config.yaml
n_layer: 12
d_model: 96
n_head: 3
n_kv_head: 3
d_mlp: 384
rope_base: 10000.0
bias: "none"
tie_embeddings: true
init_std_qkv: 0.0707
init_std_up: 0.0707
lr: 0.0116
lr_head: 0.0128
decay_fraction: 0.484
steps: 6318
dataset: "wikipedia_en"
Each number is 128 + 32 x the weight over its row's rms, rounded and kept within 0 to 255. Layers, rows and columns count from 0. The size above them is the row's rms in percent of the matrix's.

# layer 2 MLP up, 384x96, rms 0.415, rows 344-354, columns 0-95
size [111 100  95 127 118  99  70  84 110 109 107]
[[139  63 121 128 180  99 185 108  98 192 189 108 105  85 118 104 116 181 129 122 132 125 154 173 120 161  97 165 150  82 108 108 134  96 126 109 113 155 146 145 120 126 127 121 117 120 108 141  82 138 139 143 121 189  52 129 159 104 120  92 135 126 138 132 158 113 113 185 117 110  84 188 215 152 122 111  92 147 176  92  98  66 121 146 139  92 100 137 165 144 181  89  98 111 145 189]
 [110  90 134 128  80 154 116 162  94 174 125 102 135 145 128 171 136 127 126 113  91 150 147 157 156 107 171  92 165 163 116  96 125 118 132  90 127 137 111  35 133 128  77 117 125 178 215 117 105  96 182  69 128  98 106 103 128 167 110 148 102 146  90 157 146 101  47  99 172 160 131 156 150 107 179 105  91 110 154 183  48 130 122 113  80 118 164  89 109 128 137 109 132 149 118 103]
 [112 155 118 125 103 149 151 128 114  73 108 141  95 117 106 128 136 169 103 192 152 139 162 117 157 140 152 128 153 178 137 147 154 111 135 138 124 255 105 183  78 123 112 144 113  99 173 165 152 156 115 129 133 165 126 166 136 131 120 128 137 143 124 174 153 132  99 173 155 122 164 123 106 211 156 160 125 131 159 170 113  91 146 131  33 137 137  98 133  44 115 100 141 123 104 120]
 [ 98 132 102 178 120 128  28 121 170 132 139  85 169 118 203 100 114 140  87 169 212  78 101 153  99 167 109 125  97 118 138 109 180 110 121 140 151 158 110 160 134 140 152  80 144 150 150 130 136 130 162 123 145 134 159  88  76 126  92 163 128 192 116 122 129 134  76 103  81  77 133  96 143 131 142 176 144  98 168 172 138 136  87 119 145  69 131  79  96  99 132 135 105 145 152 167]
 [103 167  80 169 148  95 170  91 124 142 116 123 177 126 150 170 137 137 131 121  94 110 126 109 140 176 146 144 187 195 126 116 145 135 111 125  84 101 157 130 125  94 157 125 151 107 136 105 102 151 168 114  94 112 105 126 148 104 158 107 126  77 158  79 111 146 148 110 167 115  53 147 200  97  25 168 137 157 155 140 119 112 106 125 153 199 120 163 128 123  93 114 139  49 111  66]
 [162 161 155 141 139 113 111 114  97 169 175 144  88 131 160 164 106 142 123 110 132 165 128  86  98 161 136 113 107  60 102 184 129 147 114 127 149  81  95 132  72 148 149 168 113 147  94 142 114 108 133 134 184 148 132 116  94 113 106 121 152  80 106 158 126 167 100 130 142 120 174 105 143  80 147  99  67 165 114 136 124 141 138  94 170 118 183 169 220 127 142  12 103 125 179 134]
 [122 172 136 115  77 125 141 144 152  32 118 114  98 147 121 128 184 114 132 113 113  80 134  93 129 106  86 153 155 110 124 158 190 181 150 111 114  62  82  72 197 110 163 160 159 124 182 112  78 200 154 108 104 209 161 154 174 152 139 158 138 174 111 154 118  90 123  94 103 125 153 114 104 123 134  99  85 107 127  84 103 154 121 164 156 136 141 153 132 164 137 136 149 142 134 124]
 [148 171 136  75 101  84 115 172 123 147 130 136 138 125 120 154 127 164  98 164 156 134 161 112 147 120  90 122 101 134  81 123 151 122 142 122 194 113 158 151 103 185 124  78 145  99  65 148 150 128 174  79  91  72  97 157 102  84 135 126  79  70 109  84 142 160 131 188 117 139 100 132 129  66 136 154 112 115 125 178 135  82 121 118  45 139 138  53  85  74 178 131 124 140 131 130]
 [145 117 204 132 146 158 140 164  79 153  90 115  84 126  63  60 146 123 120 137 110  96  85 137 101 187  96 132 137 137  83 149 132 180 108 110 135 175 132 115 123 126  75 175 106  74 117 144 131 166 140 127 155 124  96  76 180 113 105 142 142 107 154 143 165  90  60 117 121 156  76  81 154  98  74  93 145 172 153 149 129 111 108 101 122 143 177 172 116  63  93 148 101  97 122 141]
 [109 141 119 153  92 167 165 208  96 119 189 114 135 124 148 134  91 160 179 159 110 110  89  68 121 146  70 138 170  67 158  65 114  84  99 157  74 122 123 159 101 123 127 135 132 135 138 109 106 135 120 135 146 157  96 125 134 135 158 103 107 120 110 137  98 144  90 153  57 178  59 122 131 157 117 152  71  75  85 140 142 173 111 119 158  71  83 112 142 138 166 146  94  76 142 116]
 [113  98 128 114 146 127 133  70 157 138 215 152 105 138 112 150 147  82 173 145 151 203  83 116 149 179 104  88 121 114 149  88 135 125 199 112 144 133 152 145  76 125 139  97 113  90 125 160 137 161  97 154 133 126 131 110 122  80 131 167 138 186 135 156 168  89 137 135 105 100 145 137 156 146 128 158 166 151 101 130 174  74 159 136 120 141 139 223 102  62 140  58 131  93 117  89]]
# layer 2 MLP down (transposed), 384x96, rms 0.0975, rows 344-354, columns 0-95
size [ 96  96 104 121 110  92  74  78 110 101  95]
[[118 125 146 130  85 123  71 130 110 104  90 154 203 159 138 186 161  68 123  77 144 127 109  44 139  96 107 119  98 186  65 111 140 146 135 123 152 100  75 116 118 154 140 129 187 125 102 150 188 149 124 114 138  82 121 113 135 127 113 149 151 125 138  93  89 155 161 132 140 162 145 122  61 139 175 156 124 128 153 131 131 174 152  96 118 163 149 115  74 137  69 203  73 123 118 106]
 [137 174 150 121 143  79 159 109 113 124 137 156 129 100 113  42 104 167 118 161 180 142 109 110  97 137  96 153  92  85 148 139 111 170  58 143 109 147 151 134 132 108 157 140 130 118  84  95 132 152  55 178 101 201 161  96 157  97 147  70 182 105 123 128 114 150 178 165 115  88 150 124 102 142  74 123 172 100 116  93 217 121 102 145 150 111  95 165 110 144 137 127 108 110  96 161]
 [146 133  93 160 123 128 115 151 115 149 150 105  58 189 174 148 142 100 132  99 155  87 108 208 156  83 136 160 161 120  91 164 117 106 127  90 178 132  93  90 144  55 126  79 149 184 108  81 130  36 119 127 121 121 119 136 104  76 155 151 181 125  82 155 159 142 119 141 154 152  87  94 174 113 108 132 124 135  88 171 157 153  98  83 152 121 123 119 142 140 173 117 131 117 168  81]
 [116  94 132  70 148 115 205 139 132 125 138 192 123 129  62 166 125 149 138  77  47 144 131 123 130 121 159  95 120 123 159 139  85 149 120 108 114 109 168  99 197 138  84 173 101 119 130 144 127 134 108 110  84  96 144 154 173 150 166  76  73 120 157  88 130  70 131 142 178 172 139 155 138  87 130  88 106 148  97  87 127  68 148 105 107 166 117 184 135 131 116 109 146 135  59 140]
 [144 157 135  59 136 174  59 178 127 106 161  94  99  88 106 122 109 152 171 150 166 103 108 116 138  88 124 116 108  80 161 125 165 119 176 128 138 150 158 120 128 176  64 126 113 128 116 123  95 151 116 128 131 126 140 113  64 158 134 193 165 176 178 148 127 149 148 143 110 123 174 152  39 129 193 103 126 103  91 161  89 140 130 126 109 101 179 118 173 154 142 143 148 186 119 185]
 [ 81 101  88 102 141 101 155 151 131 135  61 139 151 140 109 115 164 104 145 142 129 115  91 161 147  50 103  88 134 177 136 111 135 131 170 118  92 164 157 152 120 126 153 105 171  91 150 124 135 179 124 156 134 116 128 195 138 141 126 147  90 154 138 164 156  51 120  96 107 166 118 207 118 145  91 144 137 136 190 150 122 106 162 137 130 131  49 102  93  82 176 187 121 128  70 165]
 [ 69 132 144 110 140 102  96 128  87 161 141 163 150 103 108 132  88 126  86 127 168 144 124 116 123 173  92 190 104  99 166 130 158  83 158 171 110 125 162 188 156  98 136 126 149 131 108 160 160  97 164 153 158 108 177 119  92 149 173 128 130 111 190 165 161 157 193 137 123 111  30 124 166 163 105 148 118 123 117 166 149 113 102 157 135  68 161 136 159 114 125 197 153 102  88 178]
 [123 140 128 156 130 100 173  47 133 120 106  60 138 103 146 156  74 137 102 104 113 178 105 114 183 107 179 142 124  53 152 175  62 175 103 101 146 149 101 148 109 117  55 139 109 121 166 161 148 172 143 140 182 137 155  81 100 154 132  73 157 115  73 138 139  89 155  88 174 140 173 123 142 130 115  84 152 117 128 121 123 132 144 130 194  99 121 165 161 113 140  83 120 103 136 142]
 [158 142  68 119 119 109 143 112 124 147 127 149 183 158 166 141 106 145 146 111 179 188 156 121 127 131 163 100 159  53 150 130 109 117 182 103 146 124 139 168 111 112 193 103 118 197 123  77 135 108  91 113 137 149 180 183  75 164 171 156 170 181 161 137 133 179 191 119 153 101 143 165  80 180 149 170 107  70 116 140 116 145 143 154 102 125 117 146 170 124 163 122 127 166 131  99]
 [ 99 115 173 106 183  86  60  32 119 131 122 144 155 102 182 128 148 138 124 111 133 136 158 197 157  77 139 123 103 178 139 162 126 127 106 138 174 123 111  81 152  87 160 116 164 141 108 139 128  56 147  84  48  81 162  95 125 160 121 139 107 121 136 108 142 111 146 153 174 108 192 113 136 159 143 117 145 180 144 134 115 128 100  66 111  98 150 165 132 124 149 113  90 147 126 178]
 [101 168 102 192 109 109 132 161  82 114  42  93 163 125 166 102 103 152 134 115 140  58 177 159 165 105 153 179 133 181  89 150 126 130  89 147 108 121 113 104 147  95 119 153 137 106 128 127 126  91 130 110 121 133 153 107 180  92 140  99 177  78 114 132 125 146 130 119 149 137  77 179  90  77 132 104  55 126 142 140 100 168 117 124 156 140 141  42 112 167 104 188 127 170 107 154]]
# layer 2 MLP gate, 384x96, rms 0.409, rows 345-355, columns 0-95
size [ 99 104 127 114  96  78  88 101  99  99 115]
[[148 188 140 136 166 117 128 155 112  94 173 102 119 128 113  66 147 180 139 148 173 148 153  73 111 176  81 145 119 101 131 111  83 127  33 115  94 176 134 156 143  97 146 157 135 137 136 109 138 172  74 163  93 134 147 168 184 105 138  56 196 118 121 120 112 122  95 172 138 110 144 166 133 163 128  91 182 123  85 114 190 128 146 156 141 128 150 142 147  96 107 133  91 110  66 118]
 [144  93 141 147 126 179 103 125 140 163 119 144 114 152 138 172  85 159 131 104 164 105 127 150 102 104  72 160 138  83 186 122  85 141  83  96 121  98 156  49 122 128 100 132 156 197 169  90  89  89 162 165 141 104  93 129 146  67 169 144 180 129 125 104 102  87  97 113 143  92 125  81 120 108  40  79 103 141 125 165 171 147 146 139 199 150 129 155 136 130 172 131 103 123 146 101]
 [135 109 176 103 176 109 190 111 107 116 147 143 117 105  97 164  56 137 126 101  85 137  78 174 134 123 128 109 119 104  81 151 108 119 131 104  34 119 155 121 167 180  83 107 114 127 147 100 128 123  95 124 112 101 129 165 154 104 146  90  86 105 110  79 112 149 125 165 143 154 162 129  99 147 135 107 117 164  87 105 182  38 100 100 153 157 124 181 110 147 126 171 104 167  51 103]
 [122  88  97 164 144  78 204  74 185 119  90 142 122 155 138 131 172 147  86 163 116 123 169 151  75 122 124  98 164 222 156 102  95 119 117  86 173 100 176 154 169 148 121 131 141  90 146  46 134 161 163  70 132 137 114 184 143 121 136  97 165 102 151 160 112 142 123 111 149 105 134 127 155 137 103 130 134 101  84 137 150 155 121 137  99 121 147 181 102 129 175 132 197  97 141 114]
 [152 103 154 111  78 121  92  94 158 101 123 151  90 131 169 145  94 165 111  93  94 149 136  63 150 193  85 121 152  44 152 149 117 169 147 138 105 184 139  77 121 139 162 178 140 156  91 122 137 208 126 112 126  93 138  75  88 160 114 110 122 119 108 110  59 186 188 141 143 120 132 133 123 101 162 138 123  89  67 114 130 146 108 124 126 109 140  76 168 114  96 134  89  85 154 139]
 [173 179 121 143 125 165 166 208 116 143 225 100  92  92 128 103 145 200 163 178 171 165 157 124 161 107 121  73 151 177 154 144 105 140 112 130 126 150 160 113  98 150 114 111  72 137  97 108 128 100 108 121  87 115 114 109 122 168 122 124 130 170 127 124 106 109 118 163  88 105 116 177 114 101 119 182 190 110 145 102 122 146 125 106  94  90 102  64  68 166 163 132  98  93 115 120]
 [ 96 118 134 156 109  91 131 193 173 111 158 170 129 158  98 104 121  92 120 157 119  91 149  92  84  75 164  93 172 182 138 122 194 126 212 121 127 146 137 149 117 159 132 140  74 116  94 150 114 127 108 133 113  79 120 143 111 126 187 139 124 196 170 135  92 117 183 138  97 115  79 102  80 170 140 172 143 156 117  79 147 152 143 152 108 123 181 160  94 133  82 159 152 132  66 117]
 [153 186 170 147 135 129 109 120  70 152 131  95  75 124 136 192 123  84  85  60  98 120 163 191 151 160 137 171 128 141 172 161  76 184 157 179 127 185 134 182 124 146 178  71  71 125 140  92 106 124 160 116 115  83 100 111 110 161 147 134 121  99 103 124 114 114  43 119 117 131 105  99 134 158 141 100 129 162 128  75  93 124 107 159 169 106 129 129 131 107 146 149 169 154 136 143]
 [106 132 148 156 191 118 106 116  37 108 132  85 183 109 157  39 164 129 129 161  91  96 144 149 186 138 161  90 115 148 177 127 116 198 108 105  91 187 117  93 143  72 137 150 152 182 204 117 109  94 152 125 128 125 107 109 102 137 162 116  98 140 133 132 119 131 149 114 136 143  95 153  83 143 134 154 103 121 148 196 126 170  79 118 134 114 143 137 120 183 146 148 147 137 159 170]
 [102 153 151 139 114 131 122 133  64  90  81  84 166  99 109  86  86 127 174 111 118  87 101 125 161 157 149 174 164  90 122 140 172 139  85 138 128  82 109 182 134  84 162 138 186  89  99  92 168 124 122 115 174 171 179 132  88  92 128 100 175  72 122 160 109 162 189 150 126 111  70  96 141 113 137  98  90 111 161 166  91  50 106 128 153 135  99 148 129 135 163 101 130 169 106 124]
 [100 208 117  95 145 123  96 117 131 161 113 172 130 182 131 149 111 129  72 104 156 161 158 123 159 160 164  93  79 121 146 155  73 151 149  99 114 127  96 184 100 159 114 143 183 136 143 131 142 187  84 174 143 112 184 154 161 139 189 120 171 122 110 113 166 105 157 137 105  35  80 145 149 169 198 118  87 121 111 152 106 135 158 165 116 115 162 105 124 134  96 155 116  90 138 141]]